From a checkpoint of a small transformer trained on Wikipedia.
Training: a variant of SOAP for these matrices, 3180 steps.
Each number is 128 + 32 x the weight over the matrix's rms, rounded and kept within 0 to 255. Layers, rows and columns count from 0.

# layer 3 MLP up, 512x128, rms 0.274, rows 164-190, columns 0-127
[[138 115 128 115  98 100 188 133 143 137 137 151 135 118 149 144 178 101 131 150 115 158 164 128 141 143 174 135 141 140 157 129 115 124 139 146 116  96 113  89 118 153 172 146 140  89 136 128 123 126 149 169 139 168 138 137  88 109  94 117 150 109 127 171 110 118 149 148 137 125 114 133 124 122 104 124  91 108 117 103 143 127  77 132 126 149 114 135 160 124 152  96 103 140 104 141 125 176 145 129 156 132 136 106  98 134  99 112 121 138 113 136 136 125 121  67 116 101 121 128 101 179 104 125 177  86 136  98]
 [116  92 102 171 130 130 140 130 114 136 143 142  98 152 140 170  97  88 148  94 106 104 177 136 106  81 109 169 114 139 118 112 175 127 111 145  89 233 125 142  86 125  85 112 144 128  73 161 206  73  89 130 139 166 124 129 108  70 133  96 106 142 133 165  83 147 107 104  85 144 151 115 210 180 111 144 171 188 120 127  89 151 124 170 162 113 176 221 111 107 121 124 165 186 133 117 112 166 122  79 143 131 103 165 105 111  73 191  94 122 153 157 129 163 158  98 151 154 113 140 137 140 130 108 171  84 172 118]
 [157 148 128 134 130 137 138 187 152  91 114  75 129 142  69 122 111 151 113 131  14 204 108  70 157 109 123 111 130  82  83 126 155 154 126 132 102 124 162 109 165 146 151  94 147 161 141  85 123 100 166 137 163 148 109  89 141 144 144 153 156 170 124 125 119 130 106 183  79 135 110 109 122 143  83  86 147 119 160 136 164  78  63 138  95 130 125 193  96 138 126 173 132 143 140 121 164 121 125 136 113 116 199 147 101 129 128 100 121 162 146 126 154 134  77 212 140 111 108 144  70 162 175  89 108 133  84  98]
 [129 149 122 178  63 129 132 178 119 134 194 138 160 122 101 116 123 145 141 215 140 143 127 159  96  44 153 113 116 207 167 153 111 107 117 170 161  66  94  99 144 133 115 182  96 134 161 104  82 105 128  95 108  75 145 153 127 169 143 202 116 139  94 117 130  89 119 138 138  81 149 125 167  68  99 168  85 149 127  42 165  98 112 148 155 119  25 207 170 162  83 104 135  91 135 130 117 135 161 119 148 144 130 187 111 107  80 116  62  95  97 159  68 175 110 155  78 111  79 108  92 171 156 144  88  71 100 125]
 [150 153 126 118 116 147 155  86 139 142 138 148 163 114 105 176  53 117 134 164 163 128 123 113  88 151 108 122 168 127  49 132 194 109 121 115  77 181 152 134  52 155 104 138 130 104 109 142 171  96 107 136 138  98  95 110 125 163 103 106 183 129 135 136 182 126 118 134  59 139  77 109 144  91 142 118 123 126 120 131 144 177 105 138 184 103 113 199 138  85 106 167 100 107 142 100 106 144 128 170 166 118  97 139 172 102 100 173 115 115  31 100 112 114 171 162 120 140 137 152 128 122 181 101 181 123  96 163]
 [167 103  84  86  69 139 104 110  79 149 135 159 159  94 133 130 143 122 136 122 147 189 153 140  87 117 117 132 134  95  73 102  90  98 126 135 140 146 144 135 134 106 185 132 155 100  89 111 135 163  92 200 140 123 106 101 135 112 140 159 121 151 108 133 128 127  91 157 109 105  46 144 124 134 114 149  99 159 136 135 142  98 118 115 162 173 110 162 168  97 104 178 121 165 157 163 113 160 172 101 129  72 136 143 136 113 118 171 137  84 147  91 102 176 113 151 127  94 102  95 141 134 146 167 140 147  96 118]
 [140 172  72  88 100 136 117 116 169 127 161 148 102  85 104  88  76 123 187 162 130 155 121 116  66  14  55 159  84 135  45 126 133  99 125 135 100 159 140 164 194 113 100 143 126 162 133 130 166 135 114 139  89 112 117  85 180 178  77 110 182 115 136 112  72 103 145 201 110 171  91  89 160 123 139 104 178 214 116 145 160 114 134 141 114 135 203 132 104  96 132  92 184 127 157 147 127 125 105 145  92 134 110 177 127 151 149 133 149 130 154 205 109 210  69 122 135 116 136  91 121 170 138  88 126  74 183  88]
 [111 166 164 145  92 121  93 158 121 112 144 113 141 160 158 118 171 165 119 120 159 150  48 147 151 129 114 140 107  34 156 116 100 159 168  73 110 102 113  99 104  74  96 100 123 111  56 184 178 133  94 159 135  71 139 103 197 106 125 145 160  56  98 148 101  93 141 132 137  84 120 109 184 117 132 103 159 142 102 138 153 144  95 167 190 113 136 108  88  44 154 213 125 128 140 149 102 100  98 118 107 126 117 148 154 104  99 143 157  49  91  71 168 128 147 107 133  92  94 198 150  74 130  98 117 110 142 128]
 [ 86 103 159 144 117  54 155 173 140 116 146 107 129 132 123 109 160  93 171 134 128 116 110 110 101 103  97 145 160 135 125 123 111 150 138  68 151 110 111 124 119 140 190 136  96 165 129 149 171 152  82  78 131 154 149 137 123 151 112 175 108  90 106 136 122 134 121 151 142 120 149 124 106 123 126 126 188 139 129 134 127 133  93  91 121 103 140 117 150 126 102 112 133 137 158  68 119 139 140 140 122 150  47 126  72 142 100 133 129 131 156 158 133 139  87 136 128 134 101 134 157 141 138 148 148 157 177 141]
 [151 118  96 174 121  91 122 127 147 134 145 133 110 114 121 145 143 160 115 102 152 174 118 111 125 115 120 118  91 136 148  87 163 101 113  92 159 129 124 117 139 170 139 186 115 118 116 110 189 103  74 132 138 144 114 161  98  61 113 117  99 153  98 123 110 142 167 125  85  87 128 110 156 178 105 186 173 130 110  96  90 113 140 142 143 107 150 116  59 119 111 174 144 149 181 137  95  91 127  97 140 118  67 124 131 169 126 189 146 136 157 114 151 127 178 136 100 124 105 109 156 211 140 110 170 110  90 115]
 [166 132 159 139  51 120  44 109  86 120 156 132 141 116 149 127 128 143 120 189 130 239 116 102 111 139 159 154 135 120 187 131 243  90 144 100 152  56 120  95 124  90 143 163 144 130 179 133  87  89 106 170 102 115  59 140  62 108  55  40 139 147 134 157  62 135 149 120  81 121 121 119 157 178 170 141 141 176  85 121  88  81 112 151 156 125  83 139 116 139 125 190 108 156 109  65 116  42  93 154 146 123 138 124 145 183 100 192 162  96 105 114  98 102 156 107 125 115  50 149 152 135 124 170 218 161 133  91]
 [131 153  98 157 160 132 159 102 118 119  77 137 113 138  97 134 122 133 149 126 116 136  81 159 137 116 177 158 158  73 142 116 192 110 179  86 123 112 113 203  85 118 129 112  93  70 150 105 150 120  97  68 131 220 169 180  94 177  89 168 138 116  92 108 119 117 111 141 167 213 181 108 152 108 113 129 111 117 114  76 150 105 183 138 143 108 160 108 134 132 124 104  80 127 134 158 122 184 118 122 109 129 117 127 103 141 113 216 110 169 139  85 119 189 104 138 137 178  69  98 144 104 109 153 104 182  76 161]
 [126 108 168  76 116 130 156 171  99 176 150 129 143 154 160 109 115 128 115 106 139 124  92 136 128 145 134 156 141 114 110 105 114 152 124 164 143 109 191  61 154 147 114 112 170 170 194 144  85 110  96  99  52 107  85  80 103  87 153 147 121 128  94  56 135 126 203 172 132 200 101 175 155 122  96 209 113 187 114 125 178 113  35 110  61 154 131  88 126 136 127 176  67 121  62 115 108 134 129 130 127 159 105 120 127 109 128 152  98 125 133 164 185 164 150 177 174 177 113 131 136  69 134 127  84  94  67  68]
 [112  61 167 149 131 142 181 157  60 109 155 191 174 116 145 111 128 117 104  83 122 120  77 138 119 151 142 129 137 155  91  97 136  83 109 107  93 135 228 178  87 167 146 117 130 143  87 133 209  96 171 110  74 159 138  68 130  86 185 141  80 108 112  98 136  93 108 128  91 157 129 131 165 104 100 180 151  78 122 103 146 106 143 145  80  40 158 165 100 114 114 164 113 105 150 146 143 161 145  50 155 195 131 131 168 176 145 152 102 122 113 122 164 139  88 119 186  98 136 133 174 128 101 129  96 131 111 127]
 [165 136 170 125  84 124 174 154 185 136 107 168  88 156 170 180 127 102 178 186 185 203 117 142 146 113 153 124 170  95 150 163 121 110 151  83 136 145 123 141 141 113 123 208 133  97  10 132  72 136 109  70  65  59  95 106 151 141 169 127 123 170 100 128  99  57  67 110 122 125 135 162 137  85  89 139 164 133  73 118 108  86 134 108 120 110 145 132  75 107  92 138 166 157 146 124  88 177  89  67 178  94 158 214 151 144 125 167 113  88  87 133  70 157 111 118 101 145 115  99 135 113 177 116 149 129 121  68]
 [146 121 143 111 115 130 163 117 126 146 158 115 123 126 140 145 152 123 146 120 179  37 128 158  87 141 107 109 138 109 125 122 124 146 121 117 152 130 143 118 117 126 155 107 124 120 119 171 163 116  77 112 138 152  89 118 151 101 123 143  98  55  87 101 143 126 193 153 139 156 141  99 163 147 107 165 146 108 112 125 167 203  96 134 120 124 131 113  97 112  75 114 121 102  94 175 105 157 102 151 154 129 125 121 182 174 111 124 129 132 131 111  89 180 143 113 125 129 100  51  82 142 113 153 137  90 134  93]
 [138  61 122  96  95 152 174  92 160 112 163 123 119 140 141 135 147 184 159 180 133  86  93 135 107  62 129 150 100  96  87 148 124  97 153 133 161  93 148 126 138 119 125 162 134  99 101 165 145 143 126 162 135  87 159  92 142 160  64 149 166  43 119 141  94 131 128 142  86 125  99 111 137 122  65 146 136  98 147  84  63 132  95 131 146 138 108 111 195 153 147 189 140 125 154 158 115 172 113 134 138 105  84 151 151 103 171 120 149 119 107 144  84 106 147 128 117 165  78 173 187  75 112 112 159  57 163 114]
 [118 134 159 144  60 128 104 123 129 140 115 163 134 130 156 127  81 100 101 135  84 136 143 161 149  61  58 157 103 137 117 138  98  76 118 148  90 150  78 168  46 125 126 173 128  55  70 138 100 143 144 140  94 135 128 142 151  90  52  98 123  51 167  99 145 125 149 140 105 103 135 232 170 124 154  52  95 128  89 153 132 150  77 140 100 139 180 145  78 180 111 183  85 134 174 133  97 123 113 118 181 117 165 152 208 198  93 131 119  97 112 106 149  84  85  85 147 207 171  72 118 143 130 184 128 131 136  98]
 [154 133 160 171 109  79 137  97 128 155 144 137  80 121 134  98 115 119 172 148 134  92 113 124 149 141  98 137 137 171  92 117  82 175 116 120 181 134 155 143 154 124 122  86 118  94  70 171 120 160 102  64 165 117 108 137 153 133 131  87 117 112 118 160 127 117 145  97  84 128 161 153  90 179 138  81 100 180 161 156 148 124 185 148 186 116  78 217 120 116  99 132 158 153 175  67 104  64 156 140 156 125 120 143 110 129 102 136 132 141 116  97 160 136 165 109 128 133 147 137 127 112 128 177 148 148 140  95]
 [ 59 124 161 118 137 176 124 200 127 124 139 119 173 137 120  69 134  88 122  93 174 192 122 120  95 106 142 159 111  92  87 141 106 140 151  95 120 164 134 146  81 132 145 138 136 141 121  97 142 134 167  91 151 165 156 146 140 155 137 183 154 111 152  85 168 205 159 131 113 172 166 131  75 134 161 127 100 186 154 124 182 105  80 155 115 135  93 136 107 103 129 108 107 117 128 120 169 155 141  63 110 139 107 134 127 108 123 120 124  92 112 117 133 114 118 131 116 146  81 119 191 127 143 115  80 163 159 149]
 [149 100 152  85 112 134 142  99  67  87 135 133 124 141 146 108  92 110 119  99 119 125 134 120 146 113 168 156 126 155 123 116 131 137 117 105 162 137 154 124 120 140  75  70 132 113 100  99 108 135 143 164 131  97 147 140 146 113 138 121 136 114 115 147 117 117 154 110 175 123 107 168 139 139 128 150 147 117 130 104 146 127 149 131 148 147 127 124 104 113 101 136 127 136  89 122 152 138 167 139 112 117  81 128 152 102 128 156 126 117 164 127 164 161 123 135 119 155 127 101 155 164  78 163  93 187 126 120]
 [ 87 118 136  86 165 162 143  92 136 105 148 179 174 108 162 112 159  84 145 183  65 118  94 175  63  97 127  43 161  83 121 148 133 159 144  80 181  88  97 146  57 116 204 121 135 123 108 143 160 218  64 137 120  69  50 133 125  41 207 177 214 105  95  86 172 141 158 131 164 132 135 150 204 173 163 150 127  70  89  98 121  79 109 178  90 106  98  74 121 107 139 168 104 121 180 134 105 140  61 201 134 142 112 155 173 118  65 107 142  89  99  74 131  80 153 146 111 153 154 153 127 187  96 169 103  74  64 105]
 [172 125  55 192 144  87 161  89 129 124 189  98 132  79 153 110 136 213 151 137 123  70  87  95  87 135  49 116 191 137 184 124 121 110 112 126  82  86  94 142 127 194 150 134 112 142  85 183  99 165 110 116 105  95  91 120 175  93 110 222 181 127 115 136 174  56 117 152 103 115 128 120  87 149 107  78  62 110 137 142 100 125  93 105 138 103  93 148 111 110 101 129 136 125 140 121 120  86 127 138 135 109 133 147 128 117  91 134 181  81 143  91 122 178 149 137 220 160 156 140 109 141 127 100 199  83 118  84]
 [192 128 163 169  71  55 104 192 119  89 123  85  95 159 176 166 161 125 126 179 165 155 114 196 141 140 199  95 112  83 105  88 210 114 131 103 139 149 148 111 132 126 159 125 139  69 113  89 105 154 124 152 162 122 146 115 131  76 111  76  95 123  56 156 110 153 157 126 146 167 150 112 153 139 106 103 121 137  66 111 162  95  73 126 134 130 110  94 164  81 114 104 115 123 120 124 153 105 161  97 168 136 163  59  97 151 132  88 143 155 167 190 131 135 125 177 215 163 100 133 177 151 125 107  60 109 108  90]
 [125 119 156 136 113  68 119 103 160 175 132 131 103 105 192  92 104 119 131  57 109 129 111 142 103 204 112  95 140 109  95 195 167 175 123 162 105 143 131 244 113 112 116 170 143 108 145 178 141 133 205  85 145 112 129 109 146 163  78  70 206 121 108  97  66  75 144 155 189 104 168 139 118 153 128 148 140 141 137 111  91 168 180 111 213  91 100 110  63 129  71 125 109  98 160 121 134 109 219  90 144 127 140  68 159 144 132  97 126  65  91 131 164 127  83 113  80 144  95 145 149 127 180 150 139 210 113 139]
 [155 120 163 130 159 174 120 157 161  93 165 109 230 119 164 133 130 133 134 127  93  98 176 130  81 157 148 102 129 147  71 157  88 119 120 120 136 109 176  84  99 114 151 139 134  97 107 135 168 159 165 140 108 176 122 142  99 176 143 103 100 119  74  83 147 111 164 136 107 132 116 160  93 133 171 148 154 127 117  97 131 112 170 192 125 127 117 130 145 111  99  76 128 122 106 143 102 191 170 129 104 155 136 148 137 216 171 108 120 163 160 125  99 126 133 159 125 127 117 128 159  87 161 109 111 118  74  97]
 [130 179 163 133  72 175 138  88 128 207 196 130 140  76 144  81 143 207 178  66 122 137 193 116 140 193 143 123 181  43 112  88 142  59 146 138  96  92 139  72  50  97 195 162 163 122  78 166 201 162 181 133 118 134  80 132  81 111  83 156  43  19  96 158 116 187  65 167 165 154 162 110 112 150  91  81 127 114 138 129 164 158  80  97 157 119 164 205 135 105 125 126 124 108 134 127 118 121 139 118 149  75  82 105 119 174 163  51 161  84 138 140 211  99 118 172 113 172 143 120 195 143 163 128 156 149  97  95]]
# layer 3 MLP down (transposed), 512x128, rms 0.219, rows 164-190, columns 0-127
[[166 127 131 106 176 161 125 159 120 145 103 104 168 101 141 139 128 162 117 135 159 150 137 108 127 120  97 137  99 162 115 102 179 100  96 176 141 140 157 148 170 169 116 154 156 165 154 126 148 119 105 116 153 130 107 151 141 152 195 121 147 132 158 110 122  83 156  88 139 129 148 130  97 163 159 167 127 155 115 166 114 148 122 134 133 120 157 130  86 121 134 110 124  81  57 109 130 158 116 131 135 155  97 134 139  80 145 133 125 169 122 228 175 168 144 159 129 158 100 153 126 153 189 106 140 176 112 152]
 [113 105 132 120 115  75  90 141 123 137 152 163  99 121 189 142 168 154  82 122  57  69 126 173 131  74 156 108 141 170  62 117  96 100  71 107 122 180 127 132 123 127 138 155 122  78  93  99 136 139 154 104 193 110 161 112 155 112  92 181 154  75 114 117 173  48  97  59 170 192 151 144 126 169 145  96 177 113 169  80 124 184 132  88 115 134 130 197  84 129  45 180 149 137 129 152 148  74 156  70 143  94 170  87 116 136 203 130  89 149 122 142 124 184 129 115 161  36 126 134 116 133 111 110 135 156 151 180]
 [ 90 215 111  89 167  96  89 102 118 158 101  82 105 125  97 124 142 117  69 131 122 117 115 130 171 130 181  86 114 159 128 143 125 174 132 110 129  96 136 213 119  77  95 131 157 130 115  98 185 117 185 134 113 176 101 103 138 113 149  71 124 163 100 148 138 133 100  89 179 122 148 124 120 153 179  80 105 119 124  62 117 114 151 114  98 132 114 136 108 163 109 115 128  96  90 125 141 108 139 129 137 129 164 156 123 108 138 163 177 131 132 163 182 104 146 168 154 163 134 165  48 149 120  56 101 174 155 105]
 [119 140 119 127 120 164 114  90 129 101 182  88 123 124 141  66  98 160 158 163 139 135 102 165 136 150 127  80 124 176 181 138 151 132 188 140 131 159  86 145 120  86  76 217 135 167  96 101 116 169 154  69 123 120 144 176  78 182  58 155 126  90  96 122 183 154 114 106 143  80  68 137 129 157  91 140 158 108  85 114  75  55 199 100 102 168  80 188 145 159 168  94 116 197 148 111 108 140 154 122 188 125 159 165 160  98 176  98 169 105 133 155  37 134 124  92 124  95 123 104  79 107 118  98 105  78 121  70]
 [119 142 150 128 140  95 154 115 104 136  96 124 142 136 109 151 122 168 162 145 151  86 129 145 161 163 107 115 159 107 109 124 116 106 147 128 162 166 109 162 117  92 137 103 135 158 149 157  93  87 101 135  87  85 166 115 112 129 114 179 111 141 126 161 126 180 107 149 135 162 141 134  76 113 142 167 147  70 148 104 187 123 114 116 142 115 183  75 134  83 123 140 171 122 139  93 162 127 133  86  93 127 125 116 144  86 140 168 143  92 144  92 127  90 143 162 136 162 134 123 177 187 141 148 109  60 136 103]
 [124 213 160 147 111 126 148 108 169 141 169 108 100 145 109  97 114 108 132 134 160  90 102  70 132 106 142 181 140 115  79  77 119 115 105 124 171  91  93 101 187 104  42 119 181 135  84 154 155 174 168 145 114 126 110 117 138 123 109 128 142 157 137 144 151 170 206  98  77 139 213  90 105 107 114 127 125  79 120 130 133  89 107  99 151 113 120 141 109 173 140 120 129 143  74 137 173 138 134 156 124 131 142 120 133 128  88  45 188 101 163 132 148  83 135 103 142 183 178 118 161  92 121 141  92 161 122 156]
 [155 137 137 141 101 140 110 123 166  86 137 139 145 114 105 109  81 183 127 148 164 130  95 218  93 133  89 146 121  84  28 131 101  57  62 149 140  93 194 104 193 148  41 113 120 123 147 125 120  95 140 156 123 159 137  67  98 188 116  39 115 150 143 101 139  59 192 119 193  69  95  83 171 173 102  51 137 127  39 143  88  90 131 118  57  56 108 154 113 152 108  53 111 212 171 122 164 138 115 146  94 144 199 163 116 104 119 119 151  84 115 146  86 150 104 113 150  78  95 106  89 119 168 124 161  71 136 142]
 [138 136 118 116 108  66 108 130 130 163 149 123 149 106 117 148 128 125  93  83 129 150 109 152 159 113 157 148 125 146 121 120 167 117 164 102 126 159 111 145 161 156 141  87  83 174 129 127 132 104  70 129 128 145 106 118 155 183 122 130  92 144  82 178 113 109 193 182 134 133 150 124 141 113 129 137 150 157  90 126 159 138 117  69 169 174 118 165 167 179 115  93 126  89 126 127 102 106 123 117 112 118 173 158  82  96 102 104 113 123  18 173 101  98 134 145 184 128  65 115 119 147 185 111 129 106  85 119]
 [156 130  92 101 141  68 162  92  99 140 104 134  93 175  72  95 124 140  84 142 140 140 107 123 137 126 171 105 144 126 109 150  86 128 103 136 131 127 128 145 181  51 137 100 113 129 154 139 138 113 116  90 131  99 157 147 129 102 156 120  92  81 124 115  89 153 114 101 156 144 137 113 178 136 126 158 127 113 100 159 136 148 131 146 153  95 118 138 134 151 138 123 115 154 127  96 151 103 138 125 103 171 141 118 126 130 130 115 162  71 166  89 146 120 127 122 102 106 125 176 164 151 102 136 102 116 142  98]
 [114 135 147 155 124 127 112 144 136 101 133 147  89  65 108 179 127 112 127  47  96 135 135  95 164  99 139 139  77 130 150 162 123 148 158 134 112 116 140  81 119 130 188 122  92 130 190 160 114 114 107 162 128  97  97 126 111 101  79 154 158 139 113 165  70 111 146 140 150 173 186 134 164 102 149  73  86  80  70 135 136  62 114 117 118 133 152 154 106 155 115  99 144 157 181 180 135 122 102 110 149  70 126 125 125 127 127 137 147 120 137 130 139 125 138 100 146 124 106 115  78 141 136 140 121 104 115 130]
 [126 117 134 163 108 133 183 133 120  65 140  96 169 113 116 166 158 144 146  43 133  89  87  96 145 117 101  40 144 181 137 170  84 116  90 136 150 136 124 100 163 111 130 112 147 116 233 172  99  64 133 154 191 120 136 172 131 176  27 223  92 109 137 135  96 145 121 123 148 154 146 209 118 178 143 100  76  93  91 105 155 116 127 149  63  79 177 120  48  98 153 155 131 107 132 125 109 143 156 146 116 142 123 170 136 128 125 163  77 107 138 119 133 215 172 147 118 157 126 139 153 132 137  91 149 182  97 106]
 [125 145 101 165 115 104 189  83 107 118  93 146 112 134 123 139  95 150 180 180 113 115  56 143 115 121 149  78 132 108 140 153 132 107 101  95 128 117 103 249 120 128 139  93 112  97  93 188 125 194  88 124 137 164 200 132 144  94 107 183 120 116 160 122 113 146 104  71 111 129 191 165  92 151 148 139 185 161 106 170 144 109 147 115  98 151 200 106  78 121 150  90 136 171 102  83  64  84 121 151 102 188 130 134 161 117 138 168 135 116 143 131 168 159 148 119  83 116 105 106 144  66 142  68 132 154 124 118]
 [153 130 154 135 138 162 142 139 115  90  71 117 108 134 115 130  63 143 149 128 160 111 118 150 173 111 146 113 152 140 122  65 144 120 116 138 128 109 101 156 127 155 207 174  45  87   7 112  73 124 141 114 179 101 139 142 141 119 124 115 138  82  86 127 204  64 156  86 131 137 112 152 136 114 116 161  82 107 158 128 146 136 115 127  68 124 135 170 138  70  76  87 184 173 173 139 115 145  99 115 152 131 171  77  94 142 114 147 123 132 166 122 119 102 131 125 146  99 201  94 115 179 111 110 183 140 106 161]
 [ 84  97 131 172 133 148 160 129 110 117  82 127 137 165 126 151 158  56 114 124  83 114  92 169 173 150  59 132 124 110 137 100 178 129 156 106 176 115 138 115 180  97 175 148 150 117  68 154 140 127 195 138 133 133 143 163 107 139 101 187 135 139 101 119 135 128 105 109  66 148 136 181 144 159 111 126 136 108 147  60  80  69 115 111 159 117 125 118 149 153 102 167 157 174 150 147 112 137 121 131 185 131 136 161 100 170 165  98  69 117  93 148  70 135 163  98  88  79 130 187  97 125  97  86 157  97 146 174]
 [138 136  98 156  98 156 154  96 115 122 101 115 147  73 163 118 178  97 179  88 191 105 141 121 136 135 140  13 129 148  83 153 115 140  89 140 110 140 132  79 116 168 186 106 137 154 141 138 126 106 164 111 121 128 134  55 119  82 140 166 113  72 110 182 159 103 108 110 135 133 141 139 187 126 191 122 149 101 109 107 102 121 113 179 126 146 140  99 127 141 134 184 106 137 177 140 107 130 132 112 177 192 106 157 150 142 151 162 109 153 149  75 175 188  92 107 123 131 131 118  92 126 139  79 198 115 104 124]
 [ 87 196 110 132  99 129 126 104 107 159 170 144  70  84 129 138  97 146 114 159 116 146 144 112  99  93 150  87 137 136 161  72  78 117 108 196 118 142 105 141 133 134 117  70 114 126 101 112 133 137  97 110  95 184 132  95 115 162  95 127 151 129  87 152 123 157 157 112 106 126 104 132  73  70 132  82 103 122 154 119 125  82 154 147 114 129 103 116 101 167 112 125 125 166 116  82 161 127 183 136 185 148 142 139  99  80 161 159 111 134 108 129 176  86 137 149 106  88 138 161 124 174 138  96  88 138 118 156]
 [104  87 124 142 176  69 156 109 179 127 121  86 119 148 140 185 114 155 157 130 207 108 133 101  99 126  89 139 120  94 111 129 116  95  90  95 165 130  81 136 201  56 175 144 170 138  88 142  87  74  99 138 155 159 115  94  83 126 143 207  91 152 108 103 141 107 145 187 148 129 122  96 179 159 112 173 109 149  31 167 101 143 138  94 157 110  96 150 123 108 130  95 105 154 149 135 139 176  82 129 109 125 127 148 101  85 126 106 122  93 111 116 130  98 125 150 158 171 142 134 122 191 109 130 137 114 124 100]
 [143  95 150  90  83 111 126 116  90 118  21  93  84  67 118  95 104  30 168 141 153 136  61 128  99 197 169 134 143 123 126  71 172  99 107 108 165 104 147 171 130 138 122 184 189 115 111 174 138 130  86 133 139 123 152 181  97 126 125 146 154 106 115 169 148 105 149  87 122  86 177 107 117 111 174 112 134 208 107  81 134  84 111 134 144 227  87  71 106  97 167 154 202  77 134 147 169 117 164 118 105 146  98 108 156 137 170 105 155  67 120 108 144 166 132 151  64 109  83  54 162 102 142 134 140 134 124 126]
 [ 75 170 152  82 137 108 105 113 192 168 118 129 158 132  84  77 139 151 105 139 118 111 137 110 142 120 183 150  92 134 152 149 118 158 134 119 145 153 132 110 124 118 138 104 127 140 136 100 146  60 153 176 111 159 185 139 139 150 172  91 114 117 117  76 116 165 140 163 154 134 129  93 115 108 170 147 116 138 137 140  98 111 123 116 107  95 158  90 160 128 173 118  92 118  85 159 124 182 113 184 130 165 141 125  93 100 174 108 154 117 154 171 138  73 127 170 143 159 107 138 105 151 150 104 130 103 161 143]
 [114 106 160 127  67 107 179 145 123 109  75 131  96 118 138 133 101 155 144 128 110 147 149 142 152 124 136 111 148 111 108 107 126 106 130 133 119 134 128 121  96 112  91  88 144 151 140 177 132  85  88 102 143 146 136 148 139 114  79 119 139 132 101 152 105  96 115 177 121 158 153  94 169 134 110  88 146 129  81 146 118 110 117 108 153 133 149 126  98  68 148  80 142 108 105 142 109 140 141 173 106  88 164 176 180 140 149 117 101 119 126 204 113 136 128 138 113 151 134 136 120 118 173 123 154 119 122 102]
 [144 136  91 195 154 103 161 167 114 144  88 142 136 122 113 170 144 143 105 136 145 112 109 141 104 113 144 174 216  88 152 145 162 152 134 128  73 133  99 108 164 141 180 133 129 160 186  88 199 144  96 124 125 175 146 177 143 149 147 110 139 151 148 165 110 151  75  97  88 169 183 132 148  34 161 142 135 115 168 144 106 132 117 147 107 113 117 184 161 154 130  83 105 135 102 150 131 116 113 144 164 143 190 146 125 139 107 160 152 104 102 148 121  94 144  83  98  93 155 185 109 115 174  97 137 126 134 167]
 [ 76 211 166  44 144  85 109 123 152  97 116 116  76 153  66 165 117 119 132 184  59 113  83 161 175 173 147  26 140 101 139 147  81 158  76 153 203 177  84 153  49 160 145 138  72 138 208  86  66  73 155 119  87 112 154 140 117  94 202  54 144 150 125 130 125  85 150 133 134 159  91 136 153  87 114 167 144 124 149  74 217  90  73 141 204  68 114 104 179  23 205 139 118  79 149 155  83 210 157 136 216  76 107  65 128 118 168 114 165 124  32 133 115 148 136 104 131 168 164 103 107  43 119 133 120  85 113 130]
 [203 157  85 157 118 114  96 146 118 132 178  55 164 136 124 162 138  99 142 191  55 161 128 109 172  78 111 136 106 173 169 144 141 125 129 110 103 122 147 152  81  85 127 169 133 108 140  50 150 122 138  93 163 128 101 141 154  96 128 146 128 124 154 151 153 138 120 154 120 131 154 228 122 121 135 147 179  88 167  86 175  72 174 149 142 165 100  90  78 135 139 114 148 134 160 200 176 142 148  88 167 170 123 166 125 111 142 144 147 113 105  97 183 146 133  92 247  46 172 107 122 138 125  64 116 114 137 114]
 [107 124 109  93 133  74 107 166 109 175 135  29 170  80 144  91 117 114 124 162 116 157 144 145 128 177  76 177  30 144  75 223 134  76 167 111  73 135 115 166  99 148 112 182 101 140 117 186 138 107  67 103 126 155 176 153  64 110  93 135 163  95  33  84 132  99 143 103 159  95 149 137 157  74 127  85 136 174  98 162 131 146 113  70 159  51 117 100 114 103  93  55  94 132 113  97 192 145 138 107 114 106 154 101 130 163 157 132 115 181 126 120 135 151 123 166 138  91 117 150 199 156 162 150 133 118 163  69]
 [124 123 102  68 123 160 106 181  58 177  64 143 143 120 133 168 169  91 120 125 108 138 173 110 141 164 125 205 102 127 145 177  94 129 174 107 135  57 127  50  67 138 110  91 156 139 121 143 149 131 153 172 101 112 106 123  86 145 142 135 116 127 116 133 114 255 130 177 116 146  97  87  90 173 111 121 177  90 130 137 166  89 103 151 163 145 184 151 118 141 193 149  81 191 101 133 151  61 111 165 101 132 106 159 145  92 101 141 146 156 142  60 121  81 142 118 148 141  90 170 118 107  93 153 124 139 132  97]
 [143 135 139  73  92 142 113 121 167 139 112  63 124 133 114 127 111 111 140 117 121 129 115 138 128 114 169 161 109 101 147 119  80 185  83  98 134 109  93 161 118  90 159 129 175 129 128 107 119  90 143 146 122 145  97 109 108  96 105 188 129  90 145 107 105  51  93 200 141 121 149 155 141 158  80 132  87  75 123 113 119 126 124  91 122 113 140 150 116  44 133 118 121 109 166 132 144 118 114  71 123 108 137 118 135 142 109 117  98 139 212  98 132 122 108  39 131 131 102 118 115 118 153  92 110 107 136 129]
 [185 176 148 116 153 193 148 112  90  89 126 166 161 113 163 127 167 169 142 137 148 214 127 188 153 140 144  38 145  99  72  76 118 165 178 176 123 132 124  90 193  73 187 139 134 140 148 213 104 174 120 128 155 144 128 151 106 137 148 123 170 123 121 148 185 198  73 118 159 179 113 103 119 187 122  90  77 140 150 211 155 195 117  55  72 103 155 223  99 221 117 145 225 131  90 127 121 129 115 135 143 127  89  50 134 136 114  78 117  88 170  81 131 130 132 194 110  88 101 139 151 101 108 117 113 161 123 124]]